Weights of a small GPT-style language model, trained from scratch on English Wikipedia.
Size: 14 layers, 4 heads of 64 (1 for keys and values), vocabulary 941, 13.8M parameters.
Each number is 128 + 32 x the weight over its row's rms, rounded and kept within 0 to 255. Layers, rows and columns count from 0. The size above them is the row's rms in percent of the matrix's.

# layer 7 MLP gate, 1024x256, rms 0.0832, rows 230-264, columns 0-63
size [ 94 106  98 103  97 103  96 106 104  96 109 101 104  97  98  95 105 105 100 100 101 100 106 102 101 102 108  90 105 102  99 107 104 102  96]
[[105 119 152 169  77 174 149 104 117 172 129 123 164  83  87 145 138 193  85  93 167 142 131 185 145 153 214 149 138 117 131 150 132  96 169 112 221 157 185 113 210 161 106  83 141 160 108 154 127 110 154 139  84 134 174 166 132 109 165 124 150  82 191 170]
 [155  29 147 134 133 145 161  64 115 127 140 193  92 110 151 150 118 123  54 149  75  98  66 143 165  77 133 112 123 130 112 158 153 125 104  44  95 149 123  99 128 161 139  87 182 145 140  47  68 123 140 178  68  84 113 190 132 145 134 145 151 116 128 148]
 [ 52 130  31 144 140  68  56 140  95 160 110 151 125  73 117 125  48 126 100 128 120 145 129 118 147 166  90 150 103  71  86 112 120  99 119 115 127 145 121 119 135 116  79 106 108 111 128 108 157 122  79 170 134 111 188  70 206  99 151 102 140 129 113 140]
 [105 100 160  77 190 150  68  78 155  92 122 128 155 120 105 112 122 116 136 136 129 151 108 159 123 117 107 116 154 144 117 169  95 117  99 146 120 105 154 100  87  98 105 130 150 111 148 151 136 144 155 139 138 125 173 131 189 166 108  93 129 131 174  85]
 [138 100 102 126 136 177 118 154 139  98 161 210 102 119  96 124  86 139 130 123  85 102 122 111  83 146 168 156  42 106 150 129  94 166 166 134 170  90 102  69 129  84 116  89  94 176 136 171 122 140 229 177 106 163 116  72 138 135 183 113 154 115 160 156]
 [140 136 142 149 168 164 161 105 111 147 116 148 158 146 133  96 141 150 121 158  95  94 104  83 167 120 191 124 114 161 189 182 134 116 147 138 169 172 201  99 125 105 143  54 115  80 144  82 143 112 191  91  77 147 160  96 177 130 109 112 157  84 188  99]
 [144 108 109 108 103 155 109 138  67 175 147 214 127 166 146  55 135 133 134 133  90 142 116 133 129 123 135 178 171 201 112 132 178 104 133 118 114 125 133  69 153 128 110  96 190 153  97 179 111 159  99 127 128 178 118 110 144 181 177 130 144 136 141  88]
 [202 154  50 188  91 144 208  92 151 118 145 136 182 131 121 111 117 137  96 141 126 181 168 151 130  81  90 129  92 147 142 169 184 102 119  99 177 175 219 143  79  99  95 130 144 140 178 153 149  96 111 128 169 203  95 104 106 120 140 123 147  67 125 115]
 [103  63 118 138 143 152 116 113 177 154 147 179 117 153 100 131 158 108 101 125  93 133 132 181 111 105  64 129 227  97  77 151 172 120 154  86 126  83 145 134  85 116 150 105 130 148 131 162 155 157  80 120 131 106 118  96 134 160 172 144  78 123 158 175]
 [125 144 150 123 130 174 114  76  58 168 188 140 120 151 166 107 135 122 121 185  89 115 113 198 126 135  84 221 104 157 150 146 141 108 141 137 133  93 142 158 127 150 101 106 127  58 164 171 111 124  76 171 131 120 124 117  81 136 136 154 102 122 143 134]
 [119 150  76 112 132 144 173  99 118 156 143 216 183 140  99 122 106 132 104 180 119 118 108 115 133 124 200 105 177 107 128 153 116 124 128 194 135 119 114  95 154  96 178 136 129 129 108 157 123 168 160  80  90  97 105  93 136 176 129 166 179 114 112 118]
 [100 133  76  62  71 160 179 125 202 134 108 138 143  93 122 120 134 107 104 124 122 110 151 155 125 132 188 157 145 195 170 155 140  61 115 104 120 141 139 121 124 143 136 179 140 106 162 120 132 116 175 117  99 184 185 163  85  34  81 149 179 110 136 137]
 [178 132  98 120  84 189 132 111 149  44 153 140 108 105 160 121 157 113 151 111 120 101 134 104 125  88 177 183  97 153 109  95 135 180  66  63 101 169 139 115 110  57  58  96 161  65 154 151 134 187 100  43 151 141 151 107  93 139 156  72 118 141 178 121]
 [109 109 118 131 125 135 175  62 185 166 122 141 146 124  97 138  87 185 161 144 112 124 157 137 133  35 137 204 117 166 136 181 106  81 150 169 145 136 104 144 159 145 117 118 136 114 181  97 118 124 117 129 171 116 152 143 156 140 131  99 148 170 172 129]
 [134 116 137 115 110 120  92 157 130  81 134 202 163 141 144  68  90 133 112  98 137 121 121 122 184  75 146 173 115 125 131 189 165 179 128 163 158  81  86 116 144  47  94 106  99 141 167 110  93 124 126 157 128 129 152 106 159 144 150  98 148 121 163 132]
 [153 123 179 150  58 140 107 123  63 212 141 130 151 101 136  50 113 105 116 127 137 116 138 157 232 131  79 178 109 177 175 145 106 130 134 111 160 136  99  96 139 139 172 148 113 121 155 116 129 139 106 121 137 148 163 164 120 157 137 101 141 153 146  97]
 [ 98 138  91 156 152 142 123 147 131 229  99 175 147 169 152  89 124 146 129  82 148 132 108 109 156 106  99 174 144 166 158 132 167 141 163 101 112 222 148  41 146 122 146 128 179 106 106 154 171 156 126 122 138 142 171  93 111 147 147 149 166 120 203  97]
 [102  95 129 104 153 124 159 119 155 102 139 184 138 100 150 101 150 125  95 178 104 158 170 109 174 120 142 153  84 124  75 114 107 139 126 151 101 113 128 105 140  68 179 142  52  59 147 106  73 135 105 193 157  78 154  80 161 106 110 131 245 111  72 120]
 [123 126 127 119 140 150 127 108 117  79 176 165 145 131  98 105  93 143 102 161 116  56 134 141 113  83 120  96 132 144 161 143  87 119 143 126 153 139 133 134  89  82 112 167 144 135 148 111 110 215  89 103 120 123  95 125 101 149 112 118 102 162 132  88]
 [108  66  65  75 172 131 163 151  92 142 168 162 200 144 152 124  95 148 143 111 172 122 116 178 193 142 175 133 121 155 117 149  96 134 134 125 157 196 121 171 145 102 120 129 122  77 104 114 104 129 158  96  63 134 193 129 118 154 140  78 188 152 173 121]
 [ 94 136  90 119 167 110 122 136 117 111 141 127 187  99 145  90  71 127 154 134 109 110 137 120 150  62  78 146 140 172 151 211 134  94 110 141 112 120 116  20 169 150  96  89 136  76 158 179 147 131 171 137 148 156 102  96 163 158 139 161 155 137 137 131]
 [153 199 122 123 128 138 156  93 152 134  56 152 130 186  90 121 117 145 141 180 101 128 106 141 121 189 162 130  94 178 173 137 126 112 108 127 104 108 120 142 172 187 174 127 156 105 186 102 192 165 104  63 118 107 125 114  90  95  83 149 189 154 143  87]
 [134  80  64  78  98 128  83  89  89  89 128 123 145 142 152  60 112 117 148 147 165 151  84 129 138 107 116 145 128 153 195 100 153 142 102  91 111 144 128 127 103 181 136 131 121 112  96 145 129  96 135  98 128 175 179  97 178 102 139 166 139 139 116 111]
 [129  83  75 131 132 116  60  63 169 124 169 206 115 100 121 115  72 112 153  90  75 119 166 165 110 118  88 188 117 155 102 197 130  66 117  99 115 137 159 116 147 111 186  97 161 189 150 105 145 164 159 141 143 147  92 170 142 138 154 115 107 152 124 138]
 [ 99 116 150 172  97 142 173 117 159 244  97 117  99 153 143 110 182 101  91 106 133 141 120 140 148  95  96 147 136 132 134 140 207  82 142 153 105 102 151 124 127 150 149  97 141 125 113 110 155 151  96 154  99 108 150 168 101 143 154 157 152  72 115  75]
 [102 168 134 147  92  92 126 152  96 162 109 173 149 132  58 111 139  97 129 179 141  83 145 120 156 123 137 159 104  57  85 218 120  74 145 173 155 124 106 101 161  86 153 126 128 115 181 123  96 131 127 111 147 154 123 171 134 205 183 165 123 141 103  72]
 [169 146 105 123 187 103  95 169  78 137 241 177 163 127 173  99 155 133 119  88  79 149 115 172 152 121 155 112 115 139 139 138 117  97  87 121 110 118 126 101 125  64  84 110 137 147  66 117 117 135 135 129 127 170  53 127 142  81 124 148  96 143 102  92]
 [105  84  92 146 115 137 203  75 106 133 127 183 160 153 104 126  94  90 122  96  93 110 111 122  93  91 186  83 128 177  74 165 127 132 127 119 188 154  97 132 137 114 138  83 128 111  89 106  55 155 126 159 138 113 109 122  81 158 132  89 109  74 153 151]
 [ 77 146 116 119  89 146  89 109 140 123 122 131  78  79 125 118 129 136 165  75 113  73 182 177 108 146 101 152 132 143 138  85 172 101  94 178 176 121 170 127  90  96 136 122 122 156 129 210  83 107 148 149 160 101 132 145 121 133 195  62 144  92 167 221]
 [175 125 137 101 135 106 124 106 112 112 136 190 166 104  93 150 115 108 176 128  91 222 183 107 147 122 131 142 122 128 119 143  76 131 127 139 156 164 104 171 133 125 163 134 138 189 113 192  73 140 116 186 140 110 138 152 139 146 168 115 185 113 131 123]
 [ 65 119 142 131  64 181 171 124 167 154  98 156  96 172 146 131 166 134 110  78 148 164 153 132 154 131 156 119 159 164 170 117 156 128 141 120 110 102 158 126 181 124 137 102 115 139 147 139  81  85 105 166 110 130 135 146 132 117 124  91  92  99 180 117]
 [113  52  82 125 166 111 122 127  98 121 118 161 159 119 105 112 115 177  71 146  87 149 127 112 146 139 145 181 172 145 114 167 177 156  79  94 115 142 101 163 129 105  73  96 104 101 111 181 160 150  99 102 139 162 162 111 141 107 124 139 164  92 163 158]
 [106 182  70 114 122 171 127  98 137  98 173 116  93 113 165 121 139  73 116 106 120  86  88 126 153 122 177 197 140 144 117 116 182 113 190 112 117 169 200 139 126  97  55 123 121 114 162 119 150 255 102 145 184  77 125 107 184 112 125 114 111 133  91 127]
 [ 82 136 125  95 129 111 165  71  82 122 109 132 150 170  71 104 173 169 166 159 102  76 126 132 109 157 141 138 153 125 158 142 103 103 184 116  83  91  86 175 148 106 162 111 156 147 143 139 133 138 160 127 104 103 142 128 101 152 133 114 103  92 128 149]
 [149 144 162  44  45 101 149 156 120 174  34 117 145 138 189  67 120 113  82 123 161  99 143 144 148 147  73 184 146 156  62 106  80 142 118 165 104 139 108 100 151 135  74 137 110 117 132 157 151 128 104 127 134 151 136 145 141 152 141 132 134 131 131  75]]
# layer 7 MLP up, 1024x256, rms 0.0781, rows 230-264, columns 0-63
size [ 95 104  97 103  95 103  96 106 103  96 107 103 109  98  95  90 107 103 100  99  97  98 102  97  97 105 100  92 102  99 104 100 102 107 100]
[[138 158  98 172 110 108 156 156 113 214 156 111 143 150  75 111 138 162 133 112 100 133 152 156 180  97 107 155 120 165 122 155 201 141 154 116 113 165 102 111 151 140 115 124 161 114 163 139 122 118 123  65 136 192  81 104 125 139  97  97 134  37 142 157]
 [ 63 146 104 157 164  86 142 149  87 112 125  81 162  78 107 123 174 154 146  99 132 133 161 146  75  93 141  93 158 106 136  28 101  99 153 138 126 188 144 128 124 136  84 169  82 132  76 151 219 197  87 108 164 128 106 116 115  85 170 129 108 144 134 131]
 [147 142 110 119 131 148 141 144 208 129 110 145 150  84  94 159 136 116 118 198 156 152  87 136 105 109 162  75 143 211 158 157  92 164 191 110 170 123 120  89 144 185 160 176 111  92 103 122 110 133 109 164 113 107 106 140  67 109 147 159 134 132 140 147]
 [132 166  95 107  93  83 183 156 175 114 130 146 133 186 147 152  85  70 143 150 155 141 181 110 102 162 148 177 137  57 147  83 139 115 126 149 142  94 171 184 163 147 132 136 110 120  81 139 127 130 195 183 100 138  73  98 151 138 205  99 106 107 101 118]
 [167 143 133 119 153 170 181 126 142 145 132  76 180 164  85 105  83 104  83 103 145 171 109 109 117 130  97 139 166 128 101 104 132 102 155 142 145 148 137  70 111 148 134 117 121  71 128  61  64 133 105  80 101 130 102 183 108 134  51  91 123 147 146  54]
 [ 79 199 115 139 148 125 152 110 109  84 132  67 131 168 170 138 100 124  72 145 135  75 120  77 132  92 124 124 107 112 132 121 115 115 145 141  86 134 136  97  78 125 139 128  89  34 137  82 134  94 127  70 191 139  81  89 126 143 143 172 137 159 131 163]
 [149 122 104 255 141  63 168 134 142 104 119  85 140 166 129 135 108 147  79 153 137 142  82 125  91 158 139  99 162 156  98  90  88 100 138 143 113  85 132  76 127 156 158 140 113 147 120 193 152  89  70  99 147  77 157 112 126 115 145 118 139  87 145 180]
 [158 135 138 129 128  91 125 157 187 140 118 113 126 119 107 156  68 113 144 187 139 126 147  86 110 152 127 105 115 130 113  77 172  96 154 131 132 108  96  97  76 140 180 138 111 155 109 133 185 102 160 139 143 156 181 144 130  71  86 105 134 168  94 175]
 [ 59 109 110 121 122 115 160 105  81 131  91  79 158 164  95  98  94 154 100 158 109 164  74 111 129 115 131 117 133 150  93 114 105 148 224 143 157 143 119 146 191  72 124  94  58 128 207 163 113 125 125 102 141 140 134  98  91 137 132 127 191 100 169 159]
 [153 122 149 134 118 182  56 109 135 202 227 111 134 170 136  78 125 158  83 141 136  95 125 172 128 152 164 139 122 131 134  99 118 162 176  81 127  97 167 152 102 160  89 122 105  40 157 124 138  80 153 136 119  91 145 125 119 133 118 136 128  63 112 146]
 [163 141 142 179 167 133 148 125 111 179  97 173 132  98 140 134  81 127 131  99 136 132 121 135 161 127 148 136 170 116 131 114  82 172 105 117 119 119 137 162 141 154  93 129 127 106 153 133 153 104  56  65  89  75 154 162 123 110  89 112 164  83 114 126]
 [136 159 115 159  69 158 167 134 150  80 118 147  82  75 144 124 189 163  79 107  76  83  91 105 164 100 171 159  57 108 192 164 190 121 162 105 147  86 138 149  78 129 138 101 118 127 168 138 167 118  97 141 149  87  83  94 111 112  86 215 121 147 104 122]
 [ 98 127 153 151 119 125 120 150 120 144 139  73 104 137  87  97 123 178 129 117 155 139 172 159 106 142  85  92 114 185 126 138  93 145 142 127 135 155 161 123  73 170 172 160 113 112 127  75 136 145  99 131 138  76  80 170 110 109 160 113 164 170 117 133]
 [116 123 123 133  68 118 182  75 124 159 130 108  96 106 131 188 121 144 157 191 124 131 148 165  99 119 102 127 160 180 120 148  95 139 142 197 147 131 138 164 133 125 154 109 120 149 151  90 157 112  90 133 137 143 163 109 128 161 111 143 124 159 131 129]
 [136 157 112  94  89 172 113 100 163 140 121 156 127 156  81 181 113 160  92 148 141 136 120 151  68 125 142 159  87  97 134 159 106  94 134 134 140 127 105 101 109 153 129 151 107 112 129 108 104 177 134 106  84 152 175  88 150 116 192 131 151 189  97 107]
 [132 151 111 163  99 150 127 118  42  90  87  88 140  89 101 142 131  62 144 153 101 116 139 131 122 109 138 140  92 144 197  70  80 142 114 107 139 117 124 108 175 159 145 189  89 129 185 111 129 128 168 143  86 107 171  90 174 118 176 154 157 146 132 113]
 [145 108 141 109  85 119 170 149 171 133  64 122 141 152 129  92 143 118 105  89  95 117 179 148 127 138 100 105  43 187 151 158 135 194 119 133 217  65  93  95 133 108 190 135 132 106 110 168  93 161 135 118 166 159 103 101 151 124 141 112  92 137 139 147]
 [153 131 177 193 118  83  97 101 137 132 114 139 116 151 110 116 170 121 141 102 151 132 142 179  80  96 156 153 124  98 170 139 137 128 141 168  55 142 148  69 129 104 147 131 112 193  80 155 117 117 122 147 135 136 115 138 136 157 162 119 120 176  90 215]
 [154 133 165 117 119 180 159 114  60 101  90 114 148 133 127 142  92 141 144 109 135 170  79 181 113  51 119 132 114 105  67 147  67  89 104  79  52 217 135  93 147 161 107 120 180 114 103  87 126 125 135 140 114 193 120 110 140  64 121 146 169 135 214  70]
 [155 109 115  90 143 126 116 146 120  77 110  86  87 109  86 155 141 145 176 105 186 123 115  92 140 117 113 103  68 200 156 130 131  85 103 156 145  89  61 110  65 128 184 111  94  83 123 105 163 142 122 126 126 107 140  72 113 177 117 172 188 141 119 174]
 [131  81 157 172 184 158 150 115 149 146 126  74 180 132  80 136 155 132 135 107 136 113 157 134 139 117 144  71 136 149  54 133 222 148 166 143 143  98 177 181 133 115 175 154 163 157  49 167 140 154 210 129 164 114 143 141  70 113 161 108 117 196 137 129]
 [107  70 172 205 177 170 145 191  77 127 112 105 125 158 154  95 144  91 119 145 200  73  88 134 174 109 150 136 161 168  96 127 156 168 137 148  81 113  43 121 126 113 121 166  87 144 137 107 120 108 147 136 157 103  89 134 168 102  96  96  84 132  87 191]
 [ 68  88 100 121 113 102 145  85 137 159 134 119  85 117  38 153 145 102 109  93 145 109 103 140 140 119  97 105  98 118 125 151 104 157 156  80 130 147 119 110 133 118 130 140 104 172  73 156 139 100 147 164  97 100  86  99 133  84 157 138  91  67 176 152]
 [178 122 159  67 107 125 228 121  77 148 118 113 160 127 150  80 149  99  87 139 135 111 133 162 174 135 123 148 159 158 102 119 112 134 136 140 168 145  85 190  86 125  82 124 165  72 155 109 141  79 141 144  93 129 132 105 167 103 153 171 167 122 125  98]
 [147 176 117 134 121 110 130 111 126 115 154 145 158 150 187 156  71 123 142 188  86 189 120 144 113 183 130  86  96  57 102 103 180  87 149 116 106 165 117  45  85  86  96 147  37 163 120 211 142 145 106  88 199 135 163  99 143 136 122 146 160 156 153 137]
 [137 126  98  65 115 160  96 129 125  99 135 109 141 187 164 138 116 188 119  99 124  90 107 127 103 162 144 104 176 131 136 119 153 161 184 205 129 144 129 136 134  78 108 122  87  99  62 118 127 128  77 103 163 119 149 183  89  74 159 169 161 157 130 189]
 [134 143  89 132 143 152 100 144 220 135  97 187 135 107 143 126  78  81 101  79  87 141  67 128 145 128 102  82 126 146 119 159 167 183 135 105 148 115 101  99 102 128 122 158 146 104  72  68 117 148 187  88 135 130 119  99 168  77 150 125  85 184 176  91]
 [169 132 115  66 117 124 109 178 160 113 136 101 100 149  84 124 134 135 181 149  85 135 145 120 190 152 121 106 167 132 152  67 138 146 177 110  88 105 165 114 115 112 148 145 160 119 145 110 109  60 182 119 152 153 151 126 169 115 187 113 131  52 171 137]
 [119  92 121 122 166 152  81 139  87 195 156 157  64 106  46 158 119 148 135 173 125 179 147 180 118 129 116 116 147 114 135 112  79  82 164 144 174 180 140 169 139 118  96 130 116  80  95 143 111 146 137 179 133  95  84 147 164 115 134 105 116 156 112 124]
 [144 126 161 130 109 132 179 119 186 138 172 107 199 140 110 137 157  93 118 184 133 177 153 156 154  66 157 159  76 169 111 137 165 106  73 184 106 131 104 136 122  78 199 146 138 132  86 165 128  86 123 104 129 132 124 139 151 132 188 135 105 112 145 116]
 [161 133 113 167  96 127 148 107 151 133 160 141 126 124 180 129 143 159 114 103 118 128  86 104 106 140 189 161  99 178 109 136 151 126  95 134  96 118 163 126 203  94 112 160 132 155 146  95  89 136  88 173 123 131 118 171 142 194 114 102 120 168 147 185]
 [113 117  97 126  82  69 166  78 122  91 112 116 106 118 132 128 154 128 129 132 108 108 165 122 131 162 181 135  89 129  57 108 195 162 139 153 125 116 114 134 129  65 166 100 113 145 136 147  93 182  68 143 122 136 167 100 117 148 107 116 102 114 136 155]
 [168 145 111 124 136 145 147 135 132  97 151 101  92 159 101 145  79 122 160 102 121 156 219 150 108 141 135 118 150 132  70  93 121 142 154 140 139 107 104 198 175  96 126 143  54 147 117 151 166 191 148  97 162 113 163 192 144  84 121  80 161 105  85  75]
 [140 162 150 109 104  71  89 170 197 128 175 104 141 115 182 119 134  73 150 140  96 139 101 108 178 142 153 169 110 105 155 129 104 119 133 116 139 162 113 135  98 118 182 134 126 111 200 132 133 134 151 145 115  95 100 107 174 132 121 119 100 169 130 105]
 [ 86 149 135 121 125 100 187 134 112 119 127  93 149 175 150 115 145 118 180 145 189 152  98  83 116 149 105  66  72 176 137  80 153 136 137  78 124  39 144 145 136 156 131 137 134  76  93  85 152  96 101 153 136 153 150  46  98 183 144 129 173  86  81 145]]
# layer 7 MLP down (transposed), 1024x256, rms 0.0762, rows 230-264, columns 0-63
size [ 97 104 100 104  95 101  96 106 104  93 107 100 100  95  95  94 106 104 102 100  99 100 102  98  98 101 103  95 100  96 102 103 105 102 100]
[[110 156  82 192 137  98 113 129 146 143 106 135 103 146  92 180 148 153  87 100 110 125 153 154 130 155 169 143 121 122 115 104 111 133 101 104 106 142 159 107 136 119  90 129 105  95 143 118 131  46  91  93 222 155  99  86 113 127 142 117  63 107  77 100]
 [ 99 173 124  95 100 134  91 132  81 141  92 138 125 123 138 117 109 124 133  81  94  97 102 178 169  91 140 100 123 132 120  89 136 116 103  80 181 149 127 160 161 114 125  94 134 188 165 115 119 196 153 153 158 167 103 142 131 199 100 146  95  89 118 129]
 [134 128 159 126 190 135 177 117 145 124 158 197 169 149 101  73 151 116  69 194 129 112 111 135 149  94 144 102  77 168 140 124 107 174 135 113 136 189 158 172 116 161 170 158  82 165 115 104 117 106 141 107 126 172  80 152 116 114 113 101  81 124 110 148]
 [ 82  82 122 127 165 125 119  78 122 182 157 131  92 137 136 170 202 111 165  95 174 110 195  94  92 103 108 126 149 138 122 178  90 148  84 119 114 143  97 149  87 186 115 120 159 138 164 107 133 154  87 164 179 100 165 118 176  77 179 133 107 136 139 159]
 [ 86 113  84 145 128 154 169  81  97 160 168 118 144 130 132  58 111  88 175  91 146 107 197 119 125 108 135 128 110 106 126 129 112 166 119  80 139 146 130  65 141  60 156 110  99 111 123  72 133  96 117 129 158 116  74 145 127 151  91 116 114 176 121 125]
 [120 143 125 156  80 115 146 154  97 175 101  52  85 151 147 128 113 144  84 135 167 123 179 132 119 146 138 184 126 145 149 180 111 115 149 165 116 123 111 152  90 186 114  54 188 106 148 159 148  53 142 149 147 103  98 167 108  95 142 147 121 173 111 133]
 [139 155 163  89  59 125 146 115  82 124 112  99 130 143  99 124 128 131 142 130 131 173 136 172  53 130 188 134 162 165 170 117 158  60 157 124 141 113 112  45 126 160 130 136 125 135 131 143  72 154  66 181 152 112  75 108 130  65 142 164  99 167 114 168]
 [144  64 164 143  96 217 140  84 110 162 123 124  96 168 135  55 141 169 117 124 133  96 136 129 144  87  51 195 158 174 129  84 102 120 189 120 164 107 132 136 117  74 136 179 141 161 138 150  89 143 129 151 110 107 145 110 120  72  62 150 158 143 161 130]
 [ 92 162 113 196 167 100 180 183 148 136 109 137 161  90 142  74 124 146 138 145 123  71 116  85 126 152  97 111 105 209 123 199 141 150 125 131  99 140 150 125 126 142 149 213  57 174 135 133 143 134 196 141  77 127  89 175 125 124 138 212 124 147 156 126]
 [159 131 106 181 111 186  76 150 112  97 140 150 108 161 109 205 142  99  97 127 183  60 192 156  80 126  94 125 112  71 124 165 141 149 209  89 154 180 117 141 130 132 136 132 113 149 131 161 110 166  93 157 123 117 173 138 139 145 172 110  70 187 148 106]
 [140 129  51 146  64 124 124  73  80  82 129 130 110 187 158 111  62 105 121 117 145 120 124 144 100 103 144 145 113 187 132  83 118 172 126 165 162 146 132 157 113 128 104 136  94 165 129 126 185 138 133  91 134 115 110 227 110  59 114  79  94  85  97 143]
 [144  95  97 169 156 155 130 160 104  79 165 135 140 112  84 114 114 147 101 105 137 103 138 105 120 155 133 135 162  84 103 119 142 189 110 120 142 151 135 188 115 123  88 110 146 109 197 152 127 166  95 182 170 150 145  90 172 134 142 140 128 165  76  75]
 [148 146 150 118 195 115 147 138 134 134 140 213 128 111 110  85 104 116 173 139  89 161 159  95 161 170  91 183 167 153 165  56 119 139 163 125 127 143  80 147 117 130 157 174  82 110 114 133  98  75 107 143 137 136 149 147  61 148 130 165 158 129 138 218]
 [106 185 161 105  91 117 130  89  81 172 135  80 171  93 126 236 116 116 160 107 138  92  93 146  82 182 120 119 129 142 150 120 142 107 131 135  99  92 139 121 143 177 158 173 119 134 151 109 164 149  94 107 135 129 131 146 116 162  77 152 133 136 116 130]
 [174  88 102 118  43 113 131 152 123 117 170 103 115 103 134 127  52 186 111 122 177 106 125 159 169 124  89 189 127 131 137 159  87 163 158 147 120 142 112 164 153 106 121 101 126 111 175 144 169 163  81 160 146  87 148 127 153  76 101 104 138 108  90 148]
 [148 161 175 162 103 172 155 194  84 115 111 117 111  64 134 106 162 103 154 143 113 115 119 115 125  84 162 105 102 123 121 130 112 154 123 102 116 160 132 161 146 121 126 112 103 195 110  79  96 162 103 114 112 105  93 145 144  64 110 151 174  87 173 142]
 [175  82  94 172 128 111  59 127 176 172 120 157 182  95  90 143 165 128 153 138  93 152 127 147 141 126 120 168 127 115  89 152 142 104 128 111 179 108 100 138 109 132 111 159 180 143 127 162 115 128 177 110 156 141 113  99 148 152 124 104 154  90 166 130]
 [169 101 177 115 151  96 122  96 120 108 185 147  98 105 168 115 164 206 177 163 169 113 166 171  73 144  96 156  76 140 142  90 129 176 145 151 117 121 146  82 118 115  99 140  82 113 116 185 203 164 113 160 111 179  98 156  62 146 137 154 135 144 151 130]
 [ 85 103 180 140 182 166 135  53 111 111 182  61 137  97 154 128 155 138 128 134  95 120 129 126 152 147 141 125  67 139 121 134 104 178 151  77 162 117 155 118 145  30 113 104 183  82 229 188 140 141 106 158  97 135 133 146 132 135 101 167 116 136  80 123]
 [168  91  82 169 135  74 105 151 114 132  81 109 121  61 111 163 148 118 148 150 134 147  94  97 124 138  75  98 148 150 159 122 165  94 103 103 132 144 162 136 137 136 121 111  83 143 177 163  91 166  99 101 101 134 104 143 130 165  86 144  78 145 146 169]
 [154 128  64 138 106  61 105 130 103 112 124 112 133 107 122 138 103 178  85 160 177 130 132  95 140  60 132 150 137 101 135 137  96 139 156 102 182  80  87 134 159  56 131 133 141 165 120 167 139  98  68  88 122 123 133 101 107 155 123 115 120 124 109  83]
 [ 76 102 111 187 126 190  96 116 125  49 118 107 126 122 142 146 140 127 112 160 115 101  92 139  89 174 202 125 117 130 129 144 151 116 107 156 158 116  98 157 116 154 112 142 133 117 179 153  82  83 131 141  83 178 143 128 129 126 171 106 118 163 153 111]
 [147 115 136  89 173 146 114 140 147 114 134 118 170 113 131  69 154 134  85 156 121  83 156 120 186  91  84  51 102 105  92 164  86 130 125 118 113  98 164 168  51 104 159 117 139 117 160 170 120 135  83  89 192 120 152 141  94 171  94 170  91 161 177 110]
 [142 136  69  95 133 116 156 154 149 132 159 148 117 135 126  72  58 136 120 127  83 100 171 169 137 147 139 171 103 208  79 154 148  90  96 160 122 157 146 145  78 122 118 103 183 116 137 144 108 154 166 183 132 106 113  58 198 105 136  93  87 173  74 137]
 [118  84 130 130 216 127 106 121 130 206 127 139 155 173 145 108 149  99 110 123 103 127 115 121 148 113 140 123 136 108 112 127 100 158 135 154 159 116 128 155  99  99 167 143 149 103 136 182 137 152 140 105 109 124 158 124 109 117 173  98 174 111 150 168]
 [ 97 131 106 101  58 179 157 132 130 141 140 171 111  60 143  96 119 107 123 141  94  89 114 195 119 170 149 105 143 124 121 134  98 100 167 161 176 161 130 155 153  78 178 129 155 116 162 144 161 119 115 133 149 102  81 104 125 104 134 151 120  72 165 153]
 [100 170  62 139 140 147  63 105 144 172 154 116 145 111 101 138 118  88 166 136 101 131 142 124 173  87 131 109 170 197  50  87 173 101 123 126 123 177 100 177 112 153 129 171 108  98 111 104 108 113 135  72  99 139 116 167 159 157 129 131 134 115 154 153]
 [136 130 125 138  93 134 136 109 193 164 110  82 133 148 160 106  99 102 115 108 156 142 143 138 145 176  86 184 129 176 152 102 147 115 116 153 107 150 127 150  75  90 164 171 157 135 191 138 110 118 158 150 126 154 132 148 104 100 138 160 135 153  96 129]
 [136 124 158 113 115 196 175 105 121 175 137 177 108 101 104 107 131 158  72 117 146 182 119 126 129 161 120 146 111  97 118  88 135  93 135 137  85 113 103 152 110 115  94 158 136 110  56 139 112  89  56 168 114 107  93 145 129 138 166 118 156 171 161 143]
 [199 164 137 164 106  83 137 139 126 159 143 114  88 113 108 157  83 117 152 192 154 164 173 120 113 171  97 117 107 128 177  76 165 141 125 188  74 129 156 118 106 147 127 138 168 201 124 150 166 109 141 127  72 113 107 136 132 179 168 104 123 143 185 152]
 [120  82  75 164  93 160 115 158 130  82 109 157  77 136 101  98 204 146 173 144 124  98 163 129 130 127 117  84 182 102 147 109 102  98 148 107 139 110 116 121  76  67 127 128 161 118 142 119 156  71  89 140 146 139 138 187  85 140  60 156  96 145 137  97]
 [144 145  55 101 184 169 111  54 190 138 107 146 181  93 103 136 172 139 148 114 125 174  86 123  40 138 102  71 127  79 138 169 112 119 146 142 128 156 105 151 112 139 143 104 145 179 108 121 101 140 159 102 149  81  96 171 162 130  78 162  91 182 156 176]
 [123 129  96 145 202 146 102 176  72 138 127  87 145 120 172 108 133 131 125 118 187 108 121 152 214  42 116  94 131 134  87 129 129 126 119  85 107 122 130 141  87  82 129 105  88 105 131 111 111 131 184 176  92 140 113 125  98 141  59  90  97  93 140 161]
 [ 89 158 132 107 146 176  87 153 123  91 143 130 126 165 112  97  86 129 153  82 108 192  85 140 117 126 125 121 127 136 119 141 103  63 137  93  73 121 133 125 146  81 158 164 139 101 145 104  90 128 139 107  64 165 133  80 131 209 129 118 132 120 109 174]
 [165 181 116 118 128 120 107 169 127  96 116 139 144 115 175 126 144  99 140 153 122 108 145  99 139 105 127 115 124 133  68 122 153 157 166 126 124 114 163 142 154 116 113 133 119  65 153 157 108 155  86 128 159 166 146 188  93 153  88 153 113 135 143 179]]